{
  "attn_scale": 0.349,
  "bias": "none",
  "extras": ["some layers without positions", "some layers without attention", "local attention windows", "shifted keys", "value residuals", "hashed n-gram embeddings", "skips across layers", "LayerScale"],
  "init": "uniform",
  "init_std_up": 0.0188,
  "lr_mult_qkv": 0.4,
  "beta1": 0.9,
  "schedule": "wsd",
  "z_loss": 0.0001,
  "max_steps": 11872
}
Each number is 128 + 32 x the weight over its row's rms, rounded and kept within 0 to 255. Layers, rows and columns count from 0. The size above them is the row's rms in percent of the matrix's.

# layer 2 MLP gate, 320x160, rms 0.14, rows 112-126, columns 0-159
size [102 104 104 109  95 109 108  90 100 115  96 100 108  98 102]
[[ 86 100 192 115 137 126 111 176 149 143 120 186 146 114 104 124 117 136  83 156  81 173 143 146 154 169 161 132 128 131 128 112 138 162 174 150  71 158 100 168  94 132  94 147  98 123 141 105 105 145 118 130 125 207 173 155 139 107 158 109 101  83 131 119  98 110 141 110 116 138  57  89  58  49 178 184 200 143 116 161 115 118  84  85 132  64 140 119 136  99 119 127 145 101 117 114  96 102 130 120 145 170 118 103 157 152 196 135  88  85 119  57 136 119 142 168 100 133  80 119  96 148 130 104 118  87 157 127 152 117 128 136 189 160  91 144 114 100 101 171  72 155 162 105 182 111 172  72 163 106 145 172 157 184 158 116 132 157  93  93]
 [159  86 154 132 149 150 201 150 169 186 152 121 169  94 132 118 129 130 103 104 121  95  96 179 121 109 141  71 142 102 122 137 105 102 171 140 105 151 123 124 166 186 110 110 112 120 173 144 123 131 156 153 114 112 142 115 150 169 110 141  74 134 186 142 128 114  82  76 106 179 114 155 119 178 176 142 179 134 142 147 176 187 134 121 137 149  38 145 117 156 136 160 155 101 116 111  98 111 158 136 147 147 140 158  71 114 196 136 171 113 104  91 132 106 160 130 177 134 195 185 138 119  58 113  92 123 161 138 156 129 160 100 142 133 103 136 130 229 162 138 175 169 145 103 177 120 189  91 166 174  93 177 166 136 117 103 159 131 143 162]
 [ 82 146 112 133 170 138 183 153  89 108 157 115 113 159 178  69 157 147 149  88 162 144 153 125 139 101 108 113 163 140 103  65 174  69  92  88 120 159 137 142 100 115 123 139 152  97 141 211 127 170 171  93  88 125 120 158 119 127 110  95  83 113  99 101 153 118  95 206 136 179 155 143 119 124 170 152  89 168 159 100 102 120 135 127 119 121 130 115 113 161 148 109 100 103 140 133 120 133 196 168 169 153  42 157 175 150 138 128 192 128 174 103 178 125  74  97 183 126 119 100  80 127 117 114 102  81  67 168 117  50 120 140 160 173 107 114 114 181 174 127 113 152 165  94  76 154 127 162 130 151 132  82 121 125 125 139 100 153 171 117]
 [ 80 156 138 134 157 130 175 112 106 154 156 136 106 103 172 144 204 109  91  99  72 129 117 110 140 110 104  90 142  78 151 111 153 131  89 153 129 130 112 170 167 102  78 168 116 183 119 153  40 135 109  67 172 103 160 139  94 148 132 122 126 104 152 198 179 158 141 153  85 159 143 174 131 101 135 161  82  99 155  99  89 150 199  82 118 103 116 122  82 168 129 183 136 134 103  90  91 160 152 144 167 151 121 162  42 129 118 121  80 108  94 116 151 109 173 121 128 160 111 160 128 161 133 149 195  97  88  84 134 133 143  96 163 153 137 141  63 143 139 155 157 182 157 159 107 160 133 155  93 113 145 129 159  82 160 111 108  91 111  78]
 [ 80 147 125 162 111  47 139 130 181 161 175 128 155 140 161  98 128  64 162 115 152 120 135 116 145 131  98 144  79 119 139  86 173 129 123 142  95 156 140 111 147 112 135 118  84 162 133 111 143  89  82 109 113 153 134 122  82 138 167 149  95 139 122 117 168  80 124 114  45 132 119 138 143  72  64 133 151 172 160 121 155 165 164  73 146 157 117 140 148 127 102 147 188 143 156 168  85 123 175 188  73 137 119 112 100  96 110 181 159 112 146 138 114  75 151 111  70 132 125 165 160 145 194 107 162  74 159 141 144 127 169 173 108 126 182 143 101 125 165 111 147 126 136 109 174 150 190  72  43  46 133 140 136 119 107 127 110 144 116  85]
 [109 167 151 128  88  88  80 167 174 156 196 117 162 132 104 163  97 147 118 103  70 150  91 163  97 116 170 112  90 112 178 153 169 112  69 114  99  93  80 180  65 132 135 142 132 150 122  90 121  96 139 115 109 118 149 128 140  59 106 117 134 148 139 116  99 158 136 160 192 126 109 161  72 163 155 152 113 168 184 118 171 176  72  96  85 132 108 124 152  96 204 182  85 131  87  72 139 127 156 201 102 154 113 114 143 151 125 142 125 152 166  95 147 105 130 147  85  85 198 140 122 130 196 145 114 135 109 109 115  93 145 116 115 146  91 105  85 127 136 175 151 176  85 166 134 109 166 152 122 157  80 137 125 134  98 171 121 114  90 103]
 [ 49  66 106 120 122  68 135 152 145 169 159 205 170 195 112 110  74 123  50  67 129 114 136 109 145 141 188  90 171 148 102 141  84 120 166 101 134 154 134 119 167 130 151 112 166 117 147 158  90 149 141 157 134 106 147 128 145 156 108 106 130 123  79  71  82 129 124 130 138 183 112  79 112 128 143 110 141 124 158  71  92 112 166  70 126 104 125  83 144  99 135 171 154 122  76 168 182 137 169 125 129 116 141 148 134 186  75 126  93 171 179 112 130 113 130 142 122 150 158  99 170 108 146 126 133 105 140  83 132 141 142 170 143 124 115 136 166 103 138 109  86 178 136 143 114 185 126 198 161 134 150 120 163 128  71  39 162  94 114 121]
 [159  94 177 177 148 171 172 124  63 182 163  97 100 130 139 118 125 134 162  99 159 170  97 116 126 101 163 145 101 129  79 100 149 144 135 135 145 115 109 114 154 161 129 112 107 140 139 169 128 128 161 105  81  89 132  94 169 126 103 113 127  77 152 180  79 211  67  80 124 140 135 155 108  97 181  98 125  80 150 215  45 107 102 103 150 136 147 101  82 144 139 190 175 142 125 158 145 102 129 154 103  91 180 122  84 108 105 106 198  88 117 142 147 108  90 125 113 104 177  93 193 113 121  79 145 134 115  55 134 101  93 122 163 106  85  96  93 116 163 129 136 135 134 142 143 112 158 159 125  93 111 100 130 102 135  79 183 116 116 162]
 [162  92 123 146 131  67 175 123 104  83 114 130 142 114 110  82  94  67  77 142  64 145 152 157 162  79 108 170 104 108 116 211  92 139 169  70 160 161 124 122  73 105 166 102 160 120 102 108 146  96 137 121  52 150 151 151 120 119  77 155 116 135 104 141 117  92 129 120 120 201 150 141  58 100 124 131 207  82 116 156  97 119 170 109 114 126 116 166 182 130 133 140 106 131 134 168  85 153 155 119 126 115 142 133 155 142 150 197  99 142 120  94 167 121 128 162 134  94  32 107 153 121 118 125 146 181 148 165 155  76  95 139 120 121 127  97  74 145 133 158 141 129 140 174 124 179 129 175  91 147 125 118 139 122 132 163 218 127 133 148]
 [104 129 187 118  50  63 106 107 110 158 133 149 168 135 126 116  93 104 152  90 114 134 116 135  73 140 170 162 106  96 113 137  75 116 147 171  61 104 116 177  87  97 104 187 135 100 123 119 145  88 100 134  93  96 101 125 134 122 126  96 149 138  62 103 122  88 128 131 145 208 114 157 118 101 191 180 167 122 126 122 154 128 180 110  92 122  76 125 129 152 112 192 146 117 189 139 111 152 174 109 153 143 135 119  68 112 142 116 106 236 116  67 128 151 126 188 115  95 100 178 103 147 168 139 137 164 117 137 150 139 186  98 136  95 101 105 115 205 175 152 143  98 140 117 122 113 171 152 116 115 125  87 157 116 155 175 131 146 126 152]
 [138 180 154 128 127  31 147 170 113 148 123  81  97 158 142 145 121  79 104 151  78 148 115 138 136 122 168  71 101 119 114  82 171  88 132  92  69 125 105 119 159 133 117 133 106 149 156 116 156 129 122 115 117 141 100 105 134  76 138 135  97  83  95 178 102  78  81 143 190 160 107 146 120 129 126 164 141 140 106 119 163 155 149 108 119  54 147 133 145 161 192 134 136 108 185 155 120 121 126 163  98 114 159 105 159 114 141  68 134  84  82 166  95  91 114 108 121 172 166 112  61 138 132 125 118 114  87 141  93  67 174  88 131 144  85 158 115 121 160 111 115 161 105 148  67 125 104 203 135  91 128  69 214 180  97 129 152 126 120  74]
 [100 135 152 118 149 109 114 210 178 191 142 199 149  71 100 160 142 168 175 124 147 162 166  97 170 129 152 109 136  78 140 147 122 107 148 103 106 111 143 122 123 113 178  96 128 134 180 127 112 129 159 120 105 144 132 161 150 101 144 145  80 135 159 104 171 173  98 191 138 132 122 140  87 187 151 117 156 158 147 116 145 116  81  93 145 138 140 109  77 101 191 115 138 149 105 138 137 143 142 138 138 173  47 146 116 133 204  77  92 221 100  90 168 153 138 113 138 201 111 178 121 151 123 170 135 103 151 118 174 182 142  90 118 113  91 127 161 114 162  63 129 135 148 127  96 123 150 130 121 150  89 116  96 164  78 156 193 120 146 159]
 [109  99 199 140  99 159 196 168 170 108 153 179 140 125 118 140 141 131 100 145  79 142 195 144 121 136 130  85 115 160 102 184 151 114  83 117 104 156 138 131 159  91  72 164 105 121  95 103 125 110 140 148 124 113 194  76 133 162 143 120  51 134 184 120 122 138 125 157 155 175 125 107 148  82 165 131 144 117 150 116 113  88  96 117 107 134 172 168  94 156 168 204 121  97 123  99  82 139 159  87 172 136 164 140  84 100 126 175  79 151 140 101 143 147 130 144 125 135 144 117 135 137 173  95 135 123 178 141 150 179 113 167 100  87 127 179  94  95 169 148 168 104 148  85 121  76 187 171 190 114  78 146 186 133 132 152 113 154  65  93]
 [129 119 109  99 192  98 106 136  85 136 165 179 123  83 151 140 148  68 176 160 110 105 149  78 137 100 146 125 120 147 119 100 119 121 135 103 124 160 157  96 108 192  81 139 132 100 150 158  70  91 171 114 153 104 154 190 133 169 164 116 134  91  82 186  76 161 173 159 112 166 112 150 135  89 167  94 189  95 125 118 141 171 114 123 180 158 148 119 111 119 150 125 144 102 174  97 154 155 113 151  71 214 162 143  96 177 116 143 168 145 102 131 104  80  47 132 129  98 143 115  96 132 117 122 133 172 128 169 152 135  71 129  92 127 148 157 148 103 108 165 143 144 146 117 138 109 125 166 148  93 106 129 163  39 103 115  66  69  80 118]
 [161 108 114 119 148 150 120 157 161 147 160 162 152 119 106 181 108 117 116 158 139  20 102  77 150 117  99 126 188 111  81 164 130 149 177 165 121 177 172 165 150 141 159  97  50 117 130 147 104 148 125  79 146 202 104 125 146  52 133 101  72  84 167 128 117 145 120 103  96 110 140 151 151 117 137 114 129 164 157 167 122 153 132  65 123  85 130 161  80 156 105 100  84 151  72  89 100  99 178 160 137 176 171 154 114 156 130 107 119 150 163 140 127 128 109 113 182 142 124 166 166 145 142 165 137 157  88  69 125 147 160 133 142 103 104 170 164 104 143 129 159 131  86 104 196 142 171 100  86 105 178 130 171 100 132 124  74 153 166 140]]
# layer 2 MLP up, 320x160, rms 0.141, rows 112-125, columns 0-159
size [103  99 101 102  91 101 102  90 100 113  96  98 108  96]
[[173 146 125 129 167 151 103 106 113 133 132 112 177 100 127 143 113  67 126  87 145 132 107 179 144 164 111 102 102 172 138 158 123 108 138 106 139  90 162 160 112 123  97 113 159 202 141 144 119 128 137 135 127 179 128 102 157 145  81  97 122 118 137 186 145  91  83  95 102 127 104 127 166 142 135 140 189 115  83 114  70 189  83 101  84 142 139 173 153 218 136 130  88 101 110 101 120 102  22 114 160 121  99 208 103 107 192 118 141 113 159  81 177 152 184 147 140 157 156 105 138 161  97 122 118 168 166  82 119 145 170 119 156 140 191 128  78 146 146 104 137 130 102  86 109 133 167  77  91 135 155 135 148 122 191 120  80 142 114  82]
 [117 177  91 109 137 108 137 108  79 201  84 142 210 168  72 111 131  82 124  88 189 167 133 107 130 134 134 118 107 172  79 186 111  85 126 132 125 154 161 126 188  98 127  96 107 158 135 118 182 132 133 147 170 124 137  76 143  94 128 166 166 119 129 140 103 106  80 130 105 131 164 118 163 138 100 122 133 135 107 171 118 151 158 135  68 125 132 114 149 139 112  58 158 200 165 130 131 104 113 137 164 132  99  93  86  73 121 122 193 164 100 115 160 121 148 157 113 149 145 190 168  81 159 111 133 108 157 150 181 139  94 152 122 178 174 112 169 111 112 197 114 129 118 206 140 163 134 171 160 138 111 114 118 135  70 136 145 188 179 133]
 [117 158 143  78 114  73 135 137 150 124 109 111  95 123 121 155 117 121 103  94 104 188 156 144  69 110  95 138 134 113 144 110 100 133 155  99 156 109 118 169  77 115 158 141 131  96 132  81 113 113 124 124 133 119 169 127 132 170 117 146 165 163 120  95  98 161 151 117  94 122  88 175 153 179  83 115 116 107 116 169 146 173  81  82 123  31 173 108 139 137 194 164  53  96 181 113 136 135 103 161 151 109 146 185 123  89 131 104 144  63  88 151  91 102 198 106 157 131 136 197 113 144 158 140 125 137 129 117 112 140 127  82 115 123 119 184 117 115  53  91  81  77  65 131 169 137  88 116 121 186 116 144 188 108 105  85 151 175  82 115]
 [ 96 160  96 106  97  95 148 109 164 139 153 155 141  99  80 127 124 114 124  96 113 131 181 123 141 171 176 123 123 127 156  77 131 107 135 154 151 121 150 153 141 104 143 177  87  99 171 104 143 115 142  72 141 143 106 153 130 139 167  98  75  92 128 101 158 115  69 162  50 120 112 132  73 180 160 180 143 117 112  97 148 135 117 189 126  93 102  93 134 110 170 157 151 135 120 162 143 154 148 179 127 189  52  60  91 122 150  93 156 148 115 117  82 100 168 118 120  96 157 161  97 172 160 164 142 148 134  91 120 162 181 177 135 108 155 184  78  83 138 115  62  96 185  93 159 153  69  99 154  84 124 104 181 141 106 136 182  91 136 147]
 [ 83 141 109 104 106  58 140 129 145 130 122  95 135  84 100 163  70 111  76 126  80 122  95 130  96 179  95 123 100 146 162 135 169 140 147  81  69  77 121 109 119 117 129 132 157 175 164  95 189 125  95 187 132 159 172 128  72 105 141 128  94  85 161 134 129 150 169 165 171 141 165 207  99 116 154 136 119 182 148 115 188 173  87 101 125 170 118 109 111 177 145 167 142 128  98 179 177 119 142 125 183 112  60 134 150 144 130 134  82 119 183 194 131 109 140 115 123 200 145 139  70 107 154 152 157  77  91  89 102 145 126 103  76 146 134 144 178 127 119  94 156 117 154 135  92 108  96 117 134 139 127 155 183 142  96 123 161 150 108 170]
 [146  69 130  95 148 201 102 100  74  74 141 199 112 199  91 105 144 143 105  76 105  75 101 145 171  98 143 114 144  96  92  95 123 129 165 133 171  60 119  98 128 170 117 149 146 132 107 159 170 164 149 130 126 129  60 126 146 119  67 160 115 101 148  83 126 114  85 138 117  99 129 170 132 128 101 167 146 147 178 102 143 127 158 177 189 163 134 109  90 105 136 156 134  70  90 124  94 155 107 114 137 150  66  94 155 182  90  87 114 118 136 147 123 140 156  90 112 193 100 101 116 118  80 139 163 119 140  85 137  84 145 145 104 195 109 149 127 134 108 105 120 144 103  83  78 128 141  97 119 176 171 178 154 125 121 189 148 106 115  73]
 [117 149 198 116 140  69 130 169 214  57 125 105 162 136 136 139 137  84 111  88 161 158 139 194 110 143 162 106 142 187 148 161 112 116 131 104 115  41  75 118 127 184 162 125 101 106 117 158 170 167  51 116 121 161 122 142 171 113  94 148 120 126  90 148  55  86  86 140 144 170 183 153 185 107 140 171 140 143 109 110  90  98 140 105 158 136  73 128 143 203 123 135 178 119  73 170 167 125 111  98 160 119 125 153 136 171  96 101 143 179 172  73 106 117 137 177 107  93  82 113 129 130 143 110 163 137 136 102 116 135 121 154 125  94 118 185 174 125 140  69 141 124 109 122 157 158 142 153 105 129 158 134 149  99 123 176 120 120 128 121]
 [ 65  97 134 114 134 138 133 133 137 128 128 120 147  76  94 138 125 104 108  34 152  57 155  70 171 107  98 153 116 151 124 116 140 134  68 113 113 157 151 156 129 109 130 121  76 119 123 182 139  85 156 137 113  88 127 135 136 129 134 147  64 140 147 179 115 114 183 118 114 138 111 142  22  38  80 159  79 152 156 221 101 160 167  77 116 150 133 145 146 150  71 135 128 117 177 156 138  97 108 140 140  99 121 168 105 148 130 112 147 173 133 165 181 125 147 114 107 150 111 113  72 139  97 146 134 119 103 127 131 139 141 135 164 105 151 134 101 164 175  89 141 117 153 116  73 104 143 141 125  40 201 113 134 102 128 106 142 161 142  75]
 [146 127 105 177 158  96  99 159  64 142 169 113 147 141  71 143 124  98 118  77 136  67  88 114  86 109 147 145 163  61 190  92 146 110 147 104 156 128 209 130 106 155 132  86 133  74 132  58 120 115 124 121 139 134 147  99 129 114 116 124 139 170  77  80 128 120 153  99 117 156 139 153 155 170 114 192 106 135 106 147  86  64 124 161  94  53 199 122  85 178 133 132 151 164 156 169 125  89 110 182 135 100 117  94 138 166 116 158 151 186 131 155 124 142 152 118  78 150 175  73 146 143 151 139 140 109 159  59 169 164 131 111 115 111 174  98 125 121 138 115 129 142 151 112 131 159 130 100  74  80 133 142 181  82 162 114 136  76 166 144]
 [ 50  88 144 123 124 146 125  93 106  68 104 126 118 145  86 110 163 149 140 111 137 148 180 140 153 155 129 155 121 170 114 129 106 207  97  84  82 137 129  96 116  87 119 150 128 107 130 112 143  88 143 115 138 140  96 110 141 108 134 104 180 148 198 146 153 136 134  80 140 132 108 121 135 125 120 115 138 151 171 134  62  86 143 131 145 155 114 110  66 144 131  93 134  74 118 106 116  93 101  57 126 147 160 155 117 121  59 195 124 118 149  99 146 110  84 152 177 112 166  32 160 100 139 126 178 165  81 175 104 174 114 178 169  96 149  89 172 195 128  71 122  99 111 151  57 148 160  93 157 129 179 111 146 155 101  89 171 118 107 132]
 [116 138 148 131 111 145  76  89  77 154 128 143 201 164 132 117 158 167 123  43 164 130 152 155 100 154 101 107 105 167 127 135 156 126 116 138 150 102 156  94 102 226 101 177 122 140 164  82 135 117 116 159 110 133 129 155 101 163 124 134 151 146 104 139 118 209 138 121  94 169 115 128 176  82 111 113 136  95 115 141 133 121  21  89 193 148 136 124 113 114 112 168 116 164 171  97 122 137 103 120 102  85 122 171 105 145 147 155  68 144 102 127 182  98 124 106 108  82 116 101 121  95 150 119 230 106 159 166 118  72 132 147  97  71 178  96 123 118 128 138  97 127 115 205 162 111 124 136 153 141 144  65 150  99 129 163 128 113 159 112]
 [147  91 128 180 147 141  96 148 131  70  63 178  84 135 136 112 152 140  98 122  88  56 120 147 144 118  66 106 121 114 131 133 115 157 147 169 116  79 119 207 131 150 199 131 121  76 154 105  87 156 118 153 127 111 152 200 158 182  87 119 120  92 154 120 150 169 117 185 105  92  66 154  80 181 137 148 203 161 168 178 191 144 139  93 112 125 131  86 139 128 138 112 115 152 102 160 143 147 104 157 109 115  96 107  82 116 113 100 143 172 140 107 187 134 131 150 161 123 153 152 206 163 153 137  98 107 104 110  91 114 174 174 140 127 171 160 145 107 112  84 147 151 166 155 115 133 139 116 173 142 128 143 135 151 131 110 109 211  89 126]
 [158 142 148 101  94 113 114 164 117 140 135 157 119  58 122 101 133  81 105  73  92 103 142 146 123  82 140 110 121 116 182 164  91  84  87 151 148 127 119 166  73 103 137 103 103 122 106 172 116  78 154  46  73 143 147 123  95 141 130  87 102 124 110  93  84 148  73 124  93 112  91 149 181 136 108 152 173 106 125 148 175 120 175 114 121  90 124 132 122 156 101  98 110  83  65  91 164 145 135 135 171  92 109 168 180 151 128  93  63 127 109 144 144 130 125 110 143 128 138 171  70 127 161 163 125 191  68  51  95 130 100 116 117 180 123  88 128  80 134  80 166 185 178  93 141 120 125 130 113 124 107 144 114  83 128 134  57 138  64 154]
 [107  74  83 164 167 163 150 167 131 133 127 118  66 123 144 124 202 161 148  82 135 171 135 112 138 103 103 128 145  86 115 141  96 112 173  53 117 145 169 148 145 126 151 107 131 112 112 183 137 127 116 130  89  89 199 202 133 150 140 131 191  92 157 122 176 164  91 112 118 110 153 151 135  82 156 122 122 140  76 172  53 130 213 125 140 150 128 122 190  90 129 146  83  96  82 128 117 169 115 108 112 133 112 154 152 135  86  93 194  94  86 131  92  90 146 134 122 111 134 176 108 141 131  90 166 170  94 127 179  63  72 115 141 148 132  76 140 116 175 134 180 163 153 177  88 163  84 147 114 120 108 145 135 152 131 144 153 114 136 123]]
# layer 2 MLP down (transposed), 320x160, rms 0.141, rows 112-125, columns 0-159
size [105  99 100 101  93 101 101  89 103 111  98  99 108  96]
[[133 127 137 132 167  60 115 143 154  96 147  68 166 138 120 146  96 100  74 123 143 132 122 127 114 140  79 109 153 157 116 125 136 145 139 167 135 125 133 154 143 128 194 139 131 160 144 109 162  93 192 113 149 140  70 121 144 157 136  71  63 115 135 116 175 123 108 118 145  40 118 165 112 122 191 136  96  93  94  95  85 139 147 101 138  93 148 161 132 144  87 123  99 129 146 124 162  84  77 127  87 242  96 176 110  74 163  91 109 138 162 104 155 167 184 134  92 117  98 136 161 174  64 144 122 159  53 119 114  75  74 120 165 135 119 176 116 149 148 119 139 166  98  49  83 156 129  87 115 106 148 143 121 125 151 122 103 136 109 114]
 [117 105 109 138  99 149 116 122 142 131 139 123 188 127 132 131 140 141 108  81 131 167  95 101 119 118 127 129 130 146 154 113 113 110 147  93 146  99 157 116 125  93 118 123 109 119  96 115  96 167  95 104 123  91 117 126 164 124 242 133 150 109 103  64  89 113 127 154 137 163 178 102 135 105 115 166 149 134  82 140 139 127 129 155  82 153 168 142 127 120 141 120 112 141 109 185 204  76  95 121  73 152 123  46 116  80 109  93 107  73 164  84 175 112 161 184 132 151 117 147  98 106 235 113 194 112  77 107  70 142 107 144 155 119 170 174 130 117 136 151 100 115 162 148 133 140 110 242 145 128 157  76  78 147 178 104 114 108 138 135]
 [110 144 131  86 200  84 157 138  86 104 149 174 124 101  89 151 101 131 119 119 194 136 170 117  91  94 133 134 140 101 136 114 121 137 110  96 121 174 138 177 185 133 158 101  91  91 132 119 170 131  91  93 103  94 108 145 138  80 106 124 107 124 122 129  73 121 111 151 124 112 131 188  93 124 189 132  84 149 118 131 154 163  97  66 120 119 130 139 105 102 131 142 156  96 179  61  72 182 140 133 196 247 116 140 105  79  72 148 121  78 139 141 105  73 176 133 137 152  45 174 104 105 128 120 104 140 134 167 103  61  93 171 195 152 134 135 122 115 124 123  94 103 100  91 112 114 142 111 102 112 147 128 142 113 180  93 136 118 119 106]
 [111 132 101  84  92  57 116 131 159 119 176 143 184  78 139 136 136  73 127 122 138 100 103  86 181 111 118  99 129 101 100 116 145 122 136 113 140 110 191 143 157 126 178 160 149  93 172 127 177 127 178  35  49 103 136 162 111 122 106 109 147 120 120 122 176 123 112 182 110  95 145 168 111 151 175 169 106  94 110  95 139 142 130 159 142  86 144  69 141 162 128 107 113 168 118 113 108 189 135  89 107 124 105 105  92  56 141  96 127 139 100 145 104 126 112 127 117 144 102 163 143  97 142 139 158 169 154  81 182 202 148 146 118 104 206 129 115  83 168  87 134  61 180 104 153 122 111 144 153 166 101 127 171 143 174 151 194 120 130 113]
 [ 67 103 136 126 134  88 120 112 120 116 164 164 129 132 139 120 114  99 151 168 133 130 186 115 100 122 110 126 119  77 146 161 129 149 128 188 153 130 185 100 149 109  97  98 115  97 175 146 120 112 107  81  86 156 122 105 116 122 177 157 139 106 135 140 121 111 185 163 127  83 129 133 125  55  94 137 118 106 111 152  56 127 127 158 111 130 147 118 149  98 117 161 154 157 224 168 102 125 183 140  67 213  92 109  58  47 146 180 147 118 167 105 132 129 113 110 120 142  94 119 137 130 205 135 191  98 110 155 161 136 124 147 150  97 186 163 109 157 153 106 109 163 126 141 132 144 210  93  60 121 124 132 132  89 109  69 106  79 115 113]
 [125 129 154 120 158 156 134 128 102  88 142 171  88 185 109  96 139  97 101 124 134 107  77 136 149 120 175 114 155 130 146  37 153 165 136 151 155 137 173 119 120 148  93 103 142 127 197 108 125 184 124 200 132  79 139 143 104 162 135 128 101 109 139  88 129 121  92 102 146 105 146 158 123 109  93 124 162 138 224 137 142 156 133 164 169  98  68 136  88 136 102 154 107  73 107  83  94 149 133 109 103 155 159 132 147 144 127 132 117  84  91 158 144 120 137  88 204 177  91 112 124 138 119 113 181  86 136 109 155  32 148 170 111 133  79 127 149  88 175 156 145 169 161 132 132 110  38 160 124 103 131 146 154  89  92 117 129  54  83 141]
 [ 90 102  80 163 134 101 170 108  82 127  93 146 113 155 128 197 149 119 105  72 181 131 149 103  91 100 192 116 128 152 139  77  87 163 146  86 214 131 125 126 169 123 161 101 138  92 123  82 135 152 123 136 178 128 147 162 131 152 167 150  95  81 112 105 154 180 127 130 136 186 139  90 126  58 120 199  90 176  94  93  90 116 145 184 102 122 129 142 149 118 180 100 157 134  61 173 133 124 125 121 120 118  95 122 187 148  80 117 148 160 155 116 129  96 118 132 133 125 154 184 132 101 108  99 177  80 153  71  89 119 152 138 110 116  92 218 115 119 144 135 118  89 160 180 100 141  90 195 146 108 162 101 142 128  94 111 130 142 132 160]
 [173 153 131  50 136  93 128 152 133 147 108 110 166 129 146  74 170 129 145 128 138 125 112 121 124 134 144 174 103 152 149 241 125 128 112  65 116  91 106 168 111  89 153 117 182 145 105 106 127 172 105 131  99 136 144 124 118 139  96 128 106 147 103 115 125 123 151 170  72 213 140 130 150 147 148  82 129 122 159  75  84 110 120 111  62 137  66  90 143 132 100 115 107 125 103 113 170 102 183  56 148  78 115  84 139 108 147  91 103  83 114  87 181 141  94  81  53 142 129  92 108 101 153 150 163 123 162 119 130  42  95  94 126 100 114 170 120 187  90  96  91 129 130 124 131 133 119 123 142 162 104 171 103 110 145 160 129 127 176 186]
 [138  51 173 201 132 108 118 115  86  90 117 113 146 152 102  99  92  46 127  89  88 102 131 112 120 121 101 157 165 100 160 139 134 112 161 126 178 143 153 112 144 155 147 117  92 116 126 140 142  85 136 175  99 136 165 122  81 138  97 138 170 163 119 138 126 128 151 113 135 255  92 104 118  87 109 175 127 138 110 150  79 124  82 185 116 141 115 128 203 151 145 162 118 150 109 129 145 119  83 106 162  69 130 110 132 127 144 171  76 138 114  66 118 124 115 116  84 152 121 113 158 113 161 118  38 126 175 122 161 132 120 187 103 122 177  72 111  91 113  90 127 146 107 102 151 169 117 157 112 143 159 143 128  83 134 149 141  88 170 144]
 [101 128  61 137 129 135 165 126  96  87 167 146 116 107  86 112 104 167 136 143 128 120 155 144 158 124 134 102 150 155 126 160 150 120 140  86 148 132 156 126 120 137 163  62 161  90 165 144 138 161 143 145 109 144 156 104 157 128 166 145 133 117 170 177 134 121 123 107 126  49 143  88 119 100  93  70 112  77 153 103 125  89 173 128 117 159 173 143 147 175 145  86 120  80 112 108 105  70 143 139 104 175 119 164 155 130 116 165 136  64 175 175 175 153 166 153 183 159 156 124 122 120 108  55 115 129 160 121  85 116  78 165 125 172 185 160 115 119  87  72 150 145 158 108  46 126 129 177  87  73 154 147 143 111  67  95 127  47 167  78]
 [156  81 103 131 164 163 106 102 119 145 124 132 187 132 111 176 110 185 144  92 171 105 103 113 113 151  80 165 105  96 133 132 137  90 117 120 126 144 147  66 120 194 126 166 117  99 108 113 204  76 147 163  95 133 108 170 103 113 145 132 170 106 120 162 101 178 102 156 104 171 143 168 111 109 120 119 141  89  82 121  76 105 134  44 157 120 122 158 116 163 112 199 156 155 164 118 132 127 184 146 121 198 108 139 110 153 169 123  83 168 117  93  98 134 116  97  89 147 127  60 158  87 151  80 157  99 128 150 141 123 143 142  73 164 124  65 152 128 219  92 161 125 128 134 134 121 201 140 103 116 105 119 128 147  59 113 133 122 168  85]
 [184 148 119 127 144 128 160 125 141 124 131 161 139 138 144 166 149 161 105  92 101 163 134 171  71 105  93 155 119 109 169 123 161 129 122 120  70 154 140 149  94 119 114 120 133 117 154 126 108 181 142 144 142 153 151 117 163 146 127 140  99  57 142 160 139 130 183 158 121 111  66 126  83 148  99 143 150 112 131  82  69 101 112  67  89 136 122 139 178 173 151 121 131 125 164  35 100 100  90 110 143 157 133 103 136  97 125 124 156 155 116  93 134 128  74 118 109 138 130 151 149  64 157 144 126  73 188  58 151 155 167 164  93 142  92 199 108  50  78 137 147 189 166 126  85 129  66  84 138 156 168 150 131 139 168 151 186 169  69 104]
 [137 212 146 121 114 137 135 172 140 148 101 192 133  60 127  88 112 135  94 118  99 115 151 117 145  88 110 150 160 154 169 111 168 124  88 198  96  91 175 107 117 109 133 114 187 137  78 145 174  69 145  78 202 121 211 128 158  99 147 138 161 168 139 118 140 190 128 133 109  72  95 118 123  57  69 146 114 119 109 133 136 119 139  90 125 114 188 107 114 152  77 120 151 112 138  94 138 110 165 121 169  53 106 184 161 108  84 125 112 171 101 159  70 135 125 121 150 136 123 203 134 153 127 105 146  67 135  77 143 121 127  96 113 171 123 173 152 132 117 129 143  89 186  78 150 125 112 116  97 127 144 106 130 114  93 112 100 121 116 109]
 [176  93 141 118 170 153  79  89 140  85 111 172  76 115 117  77 149 156 119 129 106 145 107 107 139  88 171 128 126 126 123 124  76 173 172  41  81 138 130 124 117 112 143 124 147 114  39 115  80  87 109 126  40 157 190 162 158 109 138  99 144 111 170 136 100 121 108 152 142 140 167 138 120  73 116 119 109 125 105  99  98 141 116  81 203 108 148  82 101 138 133 125 138 134 123 121 151  96  59 122 154  93 123 156 125 146  88 139 155 143  62 150  84  88 146 135 155 144 178 156  73 136 164 104 107 146 154 114 123 112  51 169 119 144 104  83 157 118 133 168 190 169 133 118  70 120  84 107  72 114 113 125 146 107 149  96 162 133 128 182]]